Part of a small language model's weights: MLP 384 GELU.
Each number is 500 + 50 x the weight over the matrix's rms, rounded and kept within 0 to 999. Layers, rows and columns count from 0. Numbers have three digits each.

# layer 20 MLP up, 384x128, rms 0.159, rows 284-383, columns 0-127
594443541604503517538491488478508505518413494537475482558623501551566486478534559508490494457473409430448502438538485551422446519537476550483534454523492428498567503500519552506621520507419518424511657524493490603438444571547576506484514514389403545529513556540510488476503517528488516487505481510495461541575518539444493475517389429529453531472633562445383535508565477582488508488513
486538551477513429556539404492463522569491431519483505533592532454532508500636544569558504469436450471431550537489450526536534533526482562502520530450516519457570504604541498529528514465523464419572578509446487496546428525433522506391469469546575527599527477440486541473572531452413609538559453495559508442529485544537423469487492609440491516551486467490470528524562511571488510518439
497512495510462476520455405467476541480520453540449411528405541552453578497468569474348487416481479445489506515497508440566523530532564494569436494490508463420558496489515521483472457529538451487548555511542442567529536541463465478505456458592531484544538503474566414482474490476420455474537603511512501466453391540546490504505468499450447483543377437541495527551432533614600455453539
419497508514557476483521502429486605485480367536550556450474576499600524463427445591488476588527554567494533448360412520459489671434499440628488498412534500496458467548580605517477466407496493449495504500503360538426507408516557411526470596625462437441460497511516439521525458437476517507536507494558429468470464449485566573552474459521445499533536472415559527531562481560502521520513
549499543518578530469509461478482550514503495544512490482480495563523479579509465542502455552477463487446521495468507439555446469533438452510403413591501575530501558508508572453505521440533555453493527486405530539507511538442621469488531478510453440522577536510584538500493495529481444450459537531560537491478465495512465412377506431456457405519559491486491432508514432530637463516551
544532513387489515504501526492478545491484498485520477494464453443456477458569442456521438410539542483361484576473457445489463601450565480590542496557465508544348474504493586529521438563550449509478370370450521448571421590421515567456444465523496548538484506557559542521469470621556422475548508569602502464525539475483558466440462472422447548517411462468569408545516459493532415503513
571472525515457467591531476465466514481510418474497537569498583551507507486464437487566469492428456464474521557553470463463474495518555502544376577447393549537577447416464457466544466497458537579501420425452479505525585420495518610463500488540484517542429518496623490490511443401530475585555542459393532486433569467440525495554586487497478401583496515499420537463475441511459533432446
496483437453543524502476556417435507491456449526396483409537524400459499491517463544487434473532580446518507510469537460543498496526509549510495619466462502500524517475563482396559469558598497480442580468492521531482493571499536643511507537467467485515496524496560500472412565488343441438520520480433535495548482482442454499581511516615454455392500487553489416481550517522551533538589
526518481481540516590533537454524499442429464480486425598464405391439494552512528509555562581443474545561555489562519434578489524557593484518398510448517478427499492433495461488533520463479447560488590463434507575557544542618469524526504580467421518489400495561551605425579538525541545388531526581498435496552420473520438441556462488485475572417532437452418502550447485518514505498497
523527505497505568440456470509579458520568361551441496495516448568553446519460457455459525493465432543501462408520511610491481444494406577592509454508447504505578409491540461402565546551499469445469402487496512513540591532525507533522490495410521497508437500472507475534464562471508559611553519437495526533559478534423491547481506543574498511530537588473424572486391545535390502472496
484478496460553568537477539492456494487467494455534593566483511539484501491583505507487455391616570471476475626455547586535482551413537515605472548373540445502488596496528494512475499561506462402502449559483518445490480439486526473467511532435571450496475528540569428480427503498479565519480477441548573452384474448558475486487532574522430490537479438460457533475547536510497487548458
446545585475547481496464492423532491478553510472647511559479490439517472566581473412477529559571551463494513547518533385397482550509487511501444439555529547502517652535451566418506510536501485530404489402504539470441527528571507395537526386480490514399462477499549458621469457499496550546498489454447502439510507440465518582502466590488489560547521563554480565456533530555457450463488
503530471506465458472474516488470434531517597417517429501507456483557518512560474552546547541542507424463500517418516486472490510446636508511511594462451481547505533483509547457504504473592580507443536436570521415494407471529455468488397510401548439559540474513540487616647478554505401488519540522543535478537595468562471472508510521425492516579476537559455551435536495486551492420466
485468475414422445528463457491494589525428479532541552543466430574602450501547575539507447533572442524548454462468506527567462469472537594493538454552531484582433499490488439595469466482454466361538526550405401504470517506518585507464483442521406432433509561554453601553517456474533507521474480544514494445535511414457446532525417487519530431549505471497575563549504509489595572455512
488563439391548501518519513428619556556562528490483539502421548529448455461501555452616379527506467394534501507540391550535583483570522463443543462507459551510531531450381499511496444453552566469561448555492476478563546440459451482548567509446506452472532538423482466539506486427465443510496426534506502505475541510462504567512441551577552445506431494416474534466551581507451570519405
400553448443412463510460547500561495531439583547442645482527554537466503555551529517442441623523522597448497493507485532553371591454532459490585508539444567492457614440460538566535466510414507473324615572460440555436583533429542470456536490471484452519432524436483520428529479476439389431491490578497495431515514520523527530524593487471409490518581475554465520485529545421476523516437
504476641577581405425530504452469542422490537601566474551438534508416502555483504477503541374384467496491463497606456475526540416488521412524628530506581424400522500459514587516503427530536437556559591481495470486449573491475534467467499526465525407531490505495419524502464427536538446615545459463528466556471502510376510571571538505610514452541475541571477500581486534570454457474545
481486508452566461555427502424500507519496559442528494475436515417573496507534502578461472551517511423521487513431464531396502488569432522481594538511493413514565442484471517592611558574441532432537454531517471563487471434456507556470511503426554508398558527451359488505489445507427490571566464475465476534513551485573524567610396515636458383454471551563501514535529559586501364526582
541493458528506516532453460472498489502468501539551497547491504503394564577465522388508495513503484537428487554450537505552520492504453458532516549458578579404526455554417491593533427445569581513518497600524547485506501528541466546523575459519496482489469488487528453556450465489513443417543565466438516506540362494526449528451445559545602517519481500496579467492497519481546533473533
514459600508504492542403572500538435539496596503491482444477563417541600352533431545396584482489450547505486528535568489443507591575481545541619554517502444573506500473467540508440411469549539545489491495516464597522494587500484451565555512490576498472472517529467592538383411512426501463477387527538479464521559473614470558513427470472591421507426376406475536480513459481420420547538
540405513525479507575463522546459577442433478515462436482438499516473467588507425538633493579439542455516515483497572533501591440465502475518513505619508506534478594481547506484475501442574440550404541469460447530494446478543507565435518528510530521467525503463447565629553447471475398548606513446483450522531522413542526564491467487524506446518409485574524519514461493535499413439527
532505614554477532527496453532526540570484497513400427556441462452486511443567521562480482460440477516471572455463513481533525471495382566521643555591480521552529533520403571421505545520393517539571437500470483548481593507509574537447476437470493571532500573461423466463433595480499654494489488488489542525537490466478557572475384490523588473500574388513588489474356483518476452519537
488491434504459464551449507449457484563493570507570579454553530558479494602561459420488512474519465499534517403461516446558532503572567471485476502527454588465497539495505407449460468390484558494461496510579350394474637529557497460546598527465429406460491473510452452481494485547453470522540537452451459511448447521510537537524559454444382490545412549592393554497502467557483563511399
581558525407435444530637539533570481426462589497516525443385506522513481553439429502451535476579513547513448516481409463467538487435483459515475453453548495469503541479548524477441474521527543599416466526528407453474515522499436497533550545443552488542564438586503432498531512521538552498506469542514524557390527435508441489475452436559509396543449414596452636490564505549521485455523
448437438490526522424522520493551592531464569484498521510531483535428468514536502498540523424609535449510496479427459500487538412507542609391541516535446540426493556558447548446538466478560439466540543435459439510477549541489493538437466448549518510555536520510584554634515481538455423480485478576468467483413467487506498494480471505531413513477501512525512493483538387527484474554565
494518501495523508591465376496475513448470539559459526465456488492527475464418547415500509398484526463534516525580445615458549510521493538419474510371508370578449482465468525450480476358591427516506507538526427332519571467493496497450524495538536553434501537468520550460507535503492460609544518485489481493486525543491469471534501475584497517569556541552493545472555529523430517475491
439517444508412439504431510525537513486433519591541385483515559514552502485565431502510476496592568464534566514457457470468507533491574475468556542492552507549531537589492495531449523555448452555494511539617428590543469558405561550561459419440532519542458486549535549483476490439499487539411487446595481466530479499488411468463463528556439523484441537482515532480568552498536508497502
566552475440526491610621531513507524543444544513533490481487530520546508525457583496566438438523477466616471399525481478504446599568461554473532421431510495482439545471556494533497502484478520420501540451468471547481505481480481565433502506486444473462455555524509501434492573610472542520508534516500537522453433528479530391455501500470487574468545544559516632486522411525451516509527
438521451490457477569450465625508480525508569532511502463518528548542526412591509531466481484588476548545441599461497466455503420470463442494497528521483559500486505477500474513478498438599467565578413562487559521477436434423510464512534496491471478585459494495518501546453457516407602463483518464528528404446503447400397494463544477508525568501493530535500544516486502392525456514573
497415487484553566517455601512405413490449486488520516459462538455513545509480479438501572409578488559530512508466531450469609504474434497486474568530499430532440559552593548533543494494488561535499533537505405487592407532538522560402550508409472549549512546489490512566468567461424506467467450489557581440475523520495511528504511500577563482410524411469395538467562426476460443577549
404425507413460446480527508479418621521558507512550482523555522577470399456509449464507482519408486516425511509494609521514416425391437550400545571516449564484369490497548524560480479532469556471570480551423552545511479545441529425528538522588480493524530537508551514479498536493498468500492580522501501511547470502374496529510484495507519579490479442530445414403468453490531512486433
360476496477490505490479516515434502512437525419609424442483557410485585552511509527420476504402374485408492521464511530556574387543439494498530502590563572486480470449530570517575499497510583456492460443464513500547467520373483533496472494466446515491549532455485421503509525560424478480558462445519477526505491485522524529442546547432484505442432476562435500540588414579487476595531
415604470423513426627430465550495593488530448483485529529454546539467605428537581477531532598517530532518596470386468526508490483464410485530447492377531433419446548493454510527507506420553484410480476562492541484468501512513483492482535558515604512479463529511505498483535589443429471438460543526427539550510536571454444480482510489498485519548541459454502462452481528468405424490442
463481510555361446462493442409419426514521473505444393473583461484491507512522476535520465521544537461537534499532563420555500537484480464494521614463452502506455505512480534428550467502608481503586545608532506493406480520524528521527478511457529546436478499467524517487521452462509493537567589491534575478413522424552486614540496494484381546521483458551531515472529498470439494445507
475483579499542465594503505567460421478485511560519418572585511470487526519521509476522526467451556467458493429577504486384532537453465419516532423500499471496506555484434383540427484391539532501433535504480530556484520516512502496362508525471459468473528534373529485405510515580435418483481504572414517502501537494496508476549506506477464487548522454474559534560402459466451584499571
495429464483400529436459504524412578511494432584492474504571478553494478491488465442562424528513447424436540520431560495507530517486444477435538516454436544518568526449557564491539476520463559449478532463411503433541520506466448513481517403493563479478464467358534379555452569463481496572478539496549545522565396560424588462497543447542504617449553469490456539421471538485460474472498
487453525494421512445490425417557472510493476417458523509535467448605503567496503404521492525487507465467450534474513481495442576458510489419553508473378497565472588493509468476437475397577522513480496606497536557543521430560560525491498560408497555458499485528473559437452463512492489466531515535592512504527499526502535636584572482467512566606532516522518458613501457492534528513501
494485453564501587460491526403487502490474572636544446528542451510564426449459401500506589480471502486436553409514501456509453492527445493541441533588514471494567471524460522436516522522489523511520418506564501539458430469474483498437467574515403499449423576524472519446622477468503466493555483432505461562582456544522458573562534389457483549431545510477470395497490477519468497507460
453478539413519444591500477485489493501485514588460586501568554583507494461499455524492462421437506465494593471529635528500584484483562442532495580418491504437540481489473517511531404489608485523489436459609523500503474485469475565612466504415444573499453468494542454501474386476487459578480525520466538459482464488538540457490486451499449545495502480531459532528470495525485537493536
467493511483531515470500474389473480472524494616525426471579515512507553481403402522547467509546538576475427535477444478506502600514551507390538528505564449463510483526494490530489533457526497530497465427489467435440377498567504464522540527488577548454352441470648549539459448529460543451466527463461486536546543516487463527504401453512445529466395490546507474543486575500521491544484
560569475481425471494531496466472510447464597482486432496440510495521576542514497481496464454489505487485457493501507440531410578543510537500455486500487550543524493488443450466406457517416581566473454458596545446466521548503449518537674486437580511514593480537543402512418486477477507399511519540574508590465512566513491493466453470547442460526547529518430500517419483567524531539514
497471480385458493380609481592546452510495508563542458496559528569555506578458476413489528554431567459451541494527528491497459375535467403490482514476553524570425482508472519540518506496527473574464456525517553564429542527521533464419514543473517447516510536520555543574465430486450566518585504539572448522408525463458593560603451497477501488502544605438605475574501579481474479557514
519472544513459486507570477479507544531457472552541415567565479476456518517452515526493488550587489574449428518500464531428548449492520435535615459541436454414527530523516496519416466419595528538475428564504516453585436484513567532538516487540515549488538442541450528455416492510544491498456611463534400404507520458484506479551468541548506597469552485519472545581554475603595545502489
472491556480535541555470564337496571435470526485454511454510506425597496547457479522570522574436486526435518470581561412615410601505451448541446443536402514454529545528407533542423481508520550539424548406465500569469517468512473460517542446463467595494481457451420478414454551465559426625449502437496469413454460595583540422516556474501486582525515444449472564530514487517541438498429
431516482463554437564430506430501507607510526520494485550466486413423476452595538568547529499490533482579501577472582463517535535598492557498572487482493552524431423534496497544551526491536433488571512534493529495573457507468446502377423468522472490402515556468565516498450525473552536621499555449523568448477449387524470493484458567503484404496511469537379485608634433518651462387403
452497484517497386506436395501504573538517523566511404557502554505445580491502478558515574567503597402457459462536498468472589454523550532485519449518468504463673492507419458448554515463487468444531461511598493530556543471466528526485541508463605499481534498492479531635545432438496453519436597493484555520501523470487539506485355470422524465568486455514513430575519553523498449456493
476502496476493586549551495477518597536453550501407520510542466455445447527575505501510507459406490429456547467462518510580532561526466504503488519476506530522482399544513488613517488545420394415521594435536495479600525434383511468578564524485429422535427575494563537480559393473521508516553474505503414385424426485481561544479492501472566524539536489416384524409478608629467493452467
502485465436496451451521465580457544415519511527513527483514486494555462498525521541434503531568496597455583392468507510601457535489520615514534527485458528392483534432442441450547477403437601467603547438493516434501607472482606520509530576499504581513507483483502435523502564485462511560402508497507441488534526445516486495458459517575544602513456386455494566427419490575411492528396
600509484429404434427589516456548458521472488528583506519429565481538503467461533511459540432566503398550376477405561536529496499525504505566492585406408551691504443449458458558475512480514523504465505529517464487460515440542452553529499555491489532487550508605529429596532567472486491442463470439405480476366466444549476522451525492416513458515529509501418482574445520501516520537471
426517477540510520488517546492505458580485485483570409522591489497562505493549514472591456615531470448385544515500452427539534375448610421530579558432511476508506549525449597523558418559523527612444426545523460449464508587462538449587576478552482404534496527542437504479576458555461550548445466531497468493475540448487495528422441339543467494391516448506488478538472494494470462426527
561597516534606558491576479571493559512517544562507501423483620458558452448470435503585460542459588467668415466489431387369544469560554535463500421513509455597503496494501531531550554431534568450519440449462473500466494455464462540544484479527466509490425493501477505603566543485484505519509544611508565457474548492511407526469472502501531523550496503460502422513607499483448494520508
527449535483502585562510517533497458495538559526477589482446457553482532501541406527533489540569544407506503503463448457493468457486512577481505457443473476468532522471595524511461585415546558465543526544425435529482500451413485465398611480436546491548430564549517462510442455569532450523548511432590562503573536504486577554468496540359495488551519396522393440422439524391546438594493
573570455466507471459449571480491475536416546482485522502478570603566508497412548524569446508525464440584541399428434359500558577498515429561368572438529443382486476481505476467546449488542520462609412441554481435448544463540500512524425511427513521521524519549471539496467571586500620484418498554481495469503590562479437548459486470451478511591531574563503516542566497525483504436434
519496491517557489478465490435470504564443490444545454496508512532553424552545544487536477535549485437535464457482476476517416434529491479481552580410450377445418454565511499545493432449532442464489472498429519558396443504549517498634528508510494462521567538423505474586528501569473529550440518578498546531474554505475534544387551589528459555488470468455442508520550462487524564532492
531425525516569541481584522450500458516401407547486484582478571486574531484485407562530533588432545387540508559447472538529480466493476438476556491481498620529411530441500450370532506450494472477522497509505442549604479522526383500445506498525521492530457535526482593540440565473498460354528469508516522493490480572467453541481490465546538462548531511580516465613519451527422400514478
478453530500470491478526502434489482562537523529547542465479561523531520531599510492486477474449410425435480570532487471586512570584429573550439658483450492546429403462454463548448383489439530468514450539498536498514497511462480527525483484508515508567498524487499499519517510500571593520520520437586503511461549570440498523527522537408524492422511496468490581316508498590563454533626
534432479460605562516391487464463597480569449592537551429479527479471500563534586503512486533491445513519499456534395477500617480542435521510493512418467509501489523515484457528537476475486604551517511495476521500458488559480476605481499422542448554516538491499538374538508549431479574402508518506522503521504448437496521511567562492562452472460530386437441460492526470531582584430477
455534600383430526616528462512573509522451492506420450558517464518570441454506445514578438532567489552491574438527554520514461576479579509502449464481434537560530474499448617535551497484602541492580501491411514559509489514498555458392507507498434500580410455410530503461520489557440403576560423520542442446559542593496524476485535510483486464560478496514579419556499473491455421504455
523469545486484476511498495599557503482541493540553416546536450549468503585573443609405550492516427470479367480529474539557504526424508486578521495484461454475468539521602511441551430545400531486493501499432513461514415620530480550529532520489528438433516503590501537498453535448464495543496461455493434538466476493457467473530458458454527439495503591450555481427525513617508450429471
498494492453438577435538575441591584441463555531482553515569464415490500524566508478510557412504501531412610542530447512549525466440506456437454475448505546506496503541433577466497533452515424442525485514527546563467422481480470498489533605431542467494473506534497580489496502466464506504536584464583493464499525509537464533553540547542446562550411588427586533456546502472517440409548
403511534558519558590585554485587508547508536484520464552476465505423457547585505430544472538452598449460471485586483584584408509448482458476528459431445502431490500523508484466493538555438498529469541504475506504516528473575467479498528434452460490511432578489553541488483496535547529598558668441427457535484484547468404521462468509516441479556493428481489489523416484441463488504387
553514504463524528591451525525555513445514525466482508500511613506533499459593565525487550613471469548512523420569521513537466544457518499522461431589543507445408419494384543482441454416503468465498486469442501528405473484536591521477483438584436414514410546582494403548539472520448484400476508490555601371526440571467547446598531481499485400471491452473438481514515459538494562539507
513547530528499526487549539493481530442508549469478477527537477571511432459468519514554531601475472523469553500481501479539458445509466454555472504555503380461483481408520435593540452436518517388512541467522459534431453473478522500540452448458508495460467519548545397471523573487531495466526515519496493530547537473471527553558498536509473580477566460493489521464449502524530489506451
504523542488533544486479482464489489529493524641496460519494471554436535620537500483515556483381440476501477511554450491432456407534463471467422436459606432567447521640524577539549433473526525532489500451496436506457543517598546531568511513469565483535537508611528611534483551425502616463518504478498468509378428489441445480518511475508507486424483428509425490508477614514471510507498
532504459489457526513523528483613523559487454463503418522515521571513490542495429428575460569564391509442456550464545519536455501493476526394440490490516508458483521494566511524472535458525502514477526496502584460548468486405448529474489498547481509453444499631422548527492530443489474470537513518572464542533456476464561509427500559518591509471425512468498549484489466457453500415466
574461513420484572587545548578505480454521552527506554478606498617585552527547420465556561531495578467461530519509501538449470567504506514423412517482496457505509459392482551506485480453412517556521504507466521562630506549504518558403457430479472521518397580482534505502509472536453562465474463530532522422491588492522509400543484491509515558463529478450567498375517514330393444547478
461635519507448531541553571466417471463422565505488441464560492386538499553405366565500510465509464462538473492590459471576567569490540396502437479508474475536545481542518479485532467504393415519401525478493364511534596428544533484517438472408543522463441477501472483517454504601609545470570506477458483473557435487555497549511482539528568532490572510444414485554404511554487499414422
531476600498539505504469577410513521434415454527529563493479557523540513438456546518527388580529530455478468503489539404500503545477430380533565460552547407433525524438441510544485485459589516536578478491501523457464563504598511527423442475485452553427538447530465382449492501520544477447537481527540483460448546530501505528536491494539450512513510390428444504530553507495489470513573
519535549526542514569556476471557374561494573566591416503469513461429551453518458481532605415462533435509625424483483513489544564569453532479508538559495451540438539462503602439543428508550398526445555491571486510573472599525495481510463577387533527498527496426474573421487435631441497418513527564521512422446564467533489476538508510466546432446484511568509434523468529487418389449503
528598515469526451408513468484552494543414526411467505460582606550518529514446562448493547461474512485430456494514513526479488436518501546556532479485432534495436559439573520441499558520468445584425452568555480445513530470547462498532387551465498488541518486450521467470570517592598527531532546418535538520502407508501461459493413556543516533478412542507488540475542559530506443597505
499436513488476487531484635429514480554519525509497450576490524515362526530553610549491546524492542463467564450479478544420537490377500529547486499486491539475450553403439520600560514486513466525493403484485455445541509562476484457488546477508563526444503506453404597499486470516469471480549494535471429450471546475600517564534553560504518442472473430544497497474509512465434488487411
494520523540520476557505514470502482403532545492476461487487486487523439484485535527530593540524480524528471514433566602525513462497455585530498496473516473493461505461466442520459487482502577516518502534506515527530579450452479447503512420559492479471564499456562449454531491526538555486545570502561474498493472444482588455497482550518509491594395508499590427530525478514506426405581
482558514446536535504506443500500497548566505519521522545469470448523362458499536491428484437502442428454440500568481556527448500448445512558493513523445522515504462506577453477528498460578532565476567485424545517440505572414507495542562480534451529443588510532598525437478559477583517478477512477532503434517485506515514503516494425540494546508462583480520503492462592506438510505596
463532524400463532505494522437527560479427511604526425454475496568481475596445507457504495499575505486490422457448552466526498606520477546488592527463515501406500555542498451560551525531507456411407482616410525464487434450605476630500519465534551513566480546487494410524501453443569521533523547541535493527494451512460475506401376542530480456495489539565490481527449538545428503518483
472591442470569453613522513413469440533530566470454497525589509495567429389521466444553451469465457534500599477461552513494549518546422493456497547486490545455616543607467502481479502529601488468476538572506569532374473444476532446465416486448494390401470575581477412339480467441540416494525525474457532473454455601540481455519487511505573428449545454547435569605567561550457475541484
532529561566415445477546542498500568505531517521464565580520587561367520559507524485486460540597455492464476496460542552510419443519535475429370506498541419556500480542427508435550535502579397523506511556455495586619462584478540476535513523516483488471539489481512509526535459467459527522487424519534519483406462509459487480456465491490464432424492501530526505469566515584481438486584
502485541519546544479528461503523463442437490441593547465533448522527438593477554379487497649489544584390452496441490469500557448471447406493492454471528434606569531590457491444520435538444567516517450482501479607480510554565504568412517547411475460462469585594542404492463491505403573474478498503480553553541444501510484447472485461589510452529499541517464535506541555555471492490516
473516616414511488552468485505467488537489448590340417455527561497532511534467460487455513469465529496571542498564483475621440491597442475461517446516450510579453518556470530528547442482484490530385442661515479515495460474439426593540544481498528518431494456465444527479463453463421536474526521534511540410601482534512405594482520617493535439566535417567493513447506441505475583459496
450451516530489475571579401499556558481429539465524549514499509513423501484525471514539447461557517474470497470518424478547399523405460536473458451495466429458551461594460544470577527569473462558438474548537493574568477501544536496424493546517477549452484452467508487453545570499545532545440522473621508505463457551462455520536492472509517476547471428470552504520451518610567389514491
450568500473531465461456552489437455543461597501511489546446516496563537564466546520494422471551473507479449534446487488529429553553456524493580426521459421496506445533521510441578443568560511423578528443437518528549604463567608563494404448541587550476472510479519485481520487434458463529525466484500450560526497534428501471582520468482549483361512499578562568423494408575474506410621
434442509475542409540485513494487497533511510565442437429487588481504538542542391471447488494483451543486566455485558485515532491465495511459503558538483504428500555481522485529498465440573550548533564567599499372511466577540479518460518512468440540593550658553491531468498567529457540430452569405473534555535531549482546520461482433447356451440441508517460486485444480572582555575433
410589551648425514483529520464550396485364414554572545528504468464512519531529439568640444534458534469442391489482517463464490502555454515427402525521472511556513528464437487550498438378517495495560548500521494549465482492543514525499456482552489570496589537509497523550640422529547523477571491510465538414525530529563408638551419515537512516439441494515414520489482520512494510516548
598562474506502456464462456507439467538608524565552504480500482550499478531588488507603505464586554505477498432581528497467480517550483489540467511565409567478528520505442608485495521459467547571475502546550500511501455428468514477476517578505496520399513461575576476488509429485485502458449396494547459454572528529444456493529525500553456588523417525563426398500534518474476461572567
530516523520495528578560436503481554529566495489438520512592557499634462436511511573448537462505474615529450549472452534510482515456534482543496459502500519513448507470457456437478474432511464512410501484586505500485553506546496539468450408461595536528499453443560408439590516485566474455510586523531534492440493451455480521448561422495499513536469589510431474455569523549471498483550
470477416480455488478522450443479490446543455507579492519508573568545553507464499436496491552508470512518518491417589475486572573625483473575541562518493503461585476540429544558514494420467469467536456568536497492516463496486514560529587476485506502545510533529545453568537454560501543550506531604539541565595570492502536543516501583550488471458411449449474535411419511554533515571541
503501471505523552436456511559457517498456570467495553404379510511527508492529575455497487470548405570479609529482432541575502427574448535478410486508418504409632553460520507512439449484529544523503549527500469563484465477528440434561469444566507534551502554500612457458507547448460491466530562550520505432503539529463446588494562474522474459547506463486465565431501519530500464406475
480512575487526392467551576486458501435429518482532468513466522477453523507405443522493502493426631496571466458427473478508542537450569456588425479544532429411421563453521461461634518431490490486536578559497426516474496422442531497493487508451543538513475525548575562473494406525414510511499598540495421459561644541521533545439539564550449501437564415463439537502513496578447523487528
514523457561482476445522489578533626431464537500390523540523474447485554593479466469538451533462553482526561483597604530461468604543441494544462526506455431541454421439561460470577473517477551368444437577558509467515458468518495445513477527523565469537453534490484474510392520501502483426507512514538557466484492542477475450550491483466443427528614387559510533484494565513472532544499
514494541467533425531562466434511425544530497518476431575616418571501456530491443443542471536541547516447516573470451473498495471517505527490507561521492490583463459586544465511550486507487469478484496570526474553514466478444535551520535474451621520437466497462511583501522408486549439538433500543514537412521478547502562436434453444472580565510513530522499499536480477561642469464534
525420537425495402589561521515464539545461504543492501487472487493463507555590419482519527496510617444456447450501559550548565506428436554561539496475510475417473579491433431559513462488447536492379567461618582431596536547666517530495519418429505477466490469581502556494537526500480503489476521504421470443538447535509510476487535610485508459477535541494538590490453557551513489535475
598536534564502459467624484533476418579566535543513463518519518523574538505498352485575504468601468491549521411554481458495551537489634612450565439505483475518547447564431429484476436551589532471490554491510459488623485508458384448601495480440459495512457549466518314439476537460554492472416525444545507591447489501489475586525411510471484414500496541542513431460435492531515524487467
523456541507611475488497474519514551549481471512503539420475606525487460495452520521468462419523474548635474461489446505451560478455489524470581521467524420499548458682457535572684480439470527532566571514339506361450498495495526528530457423563478488500482521537430449477484522495486528536506502477502490429507484558556398505526424491482527478532549493548556450473520551545510433449476
497465585483454455514442546565497568484424434476505486483536422491492489458528479515425492493420544448432481472549543520593436490577439535556520538520447448447499493519556513514495509508489511528515512500507510445550350532444485548535447425453437602456475513474581486461443492458526633586510581509579498370489501507524502519540510511477440496544585489484498583500454492507553416505497
554564519445480639418484551492600502550556490528529552451516592423575546481492460450508435484521556500416362446456403453437422525443563453515494481382456535582533378582577568499554478567508524369421528520518484578548507528506324487503502525570524401497509482503535455572525587509536450466556481553471474451498470507566515514464476487504506489455445454521585510407561478521553572457542
532581456454500447540532496534515536473523492516506496532388550523468524543587490450502544500564482423421544521464478541470469486450474455515564510494406507491511535486485485544467517554534576502468533562473460509596409511545498461524524514464467467590483591481433462532615511450463529565491472548548485557529483431515471450555531474522479547543503431402444586490419618438504612494474
558470474447572510452516417448520493521534495452473503467554557471507466548486507476525544514474448529450423469485474476457447519501554506486537454472447464480521529571455569508565501557501513462502540476581557440489520589390514542499527537546570534423466549618510492544489544452537434505498442453460528477457515451479550548499405475503573541536595584569540480518517496561439538474438
501472445417415475406564559484447506461399461539419526490399478490499555531517452511414510555575509477485438451577538491457442518562509505658436497507468411335511595455559452498526429423490558402457486481490518558442571466494511578491604509515535485555528571579541452424468545401512500470536491535522453517416509532516426562531489497506503548420504543508456555526467445520574496436591
510592500485585500565563539527488478518559464545581618464513537538501515457506435505449526525511469436399421517545464433422550527531478455529568517473466513408469524476536436568483473447607496517572496569449417485552476492438480607448499480473484394543489544500507455583496518515449453489461480566477582487485499527413486457446485491527512404543468486432524517585639423588537516469452
566533603446514591540512505532514571488362451609424449470516470462481464585444485449493541562549497442483500431435474559407478420432466545524466509546504468452552439537435424484505497567533464431509434514523439441579480488479517419505548503598434521572508561518539473512495503502478455377480556533494620439550577555556421413514480541525463574377453444531507523496460541451523492449521
442510483413527522547490482501554580527416446511598459522489566503496522494497510568459587495523473578526437497485550581489518579533428462533531594542522476523549504383434530581507388417523554574471431491493479455490480528540573492492549572465467491498479555504513521530489528558579475506591548421477429523496481455517399534629495528496443496416556577524541520509493424446427544510466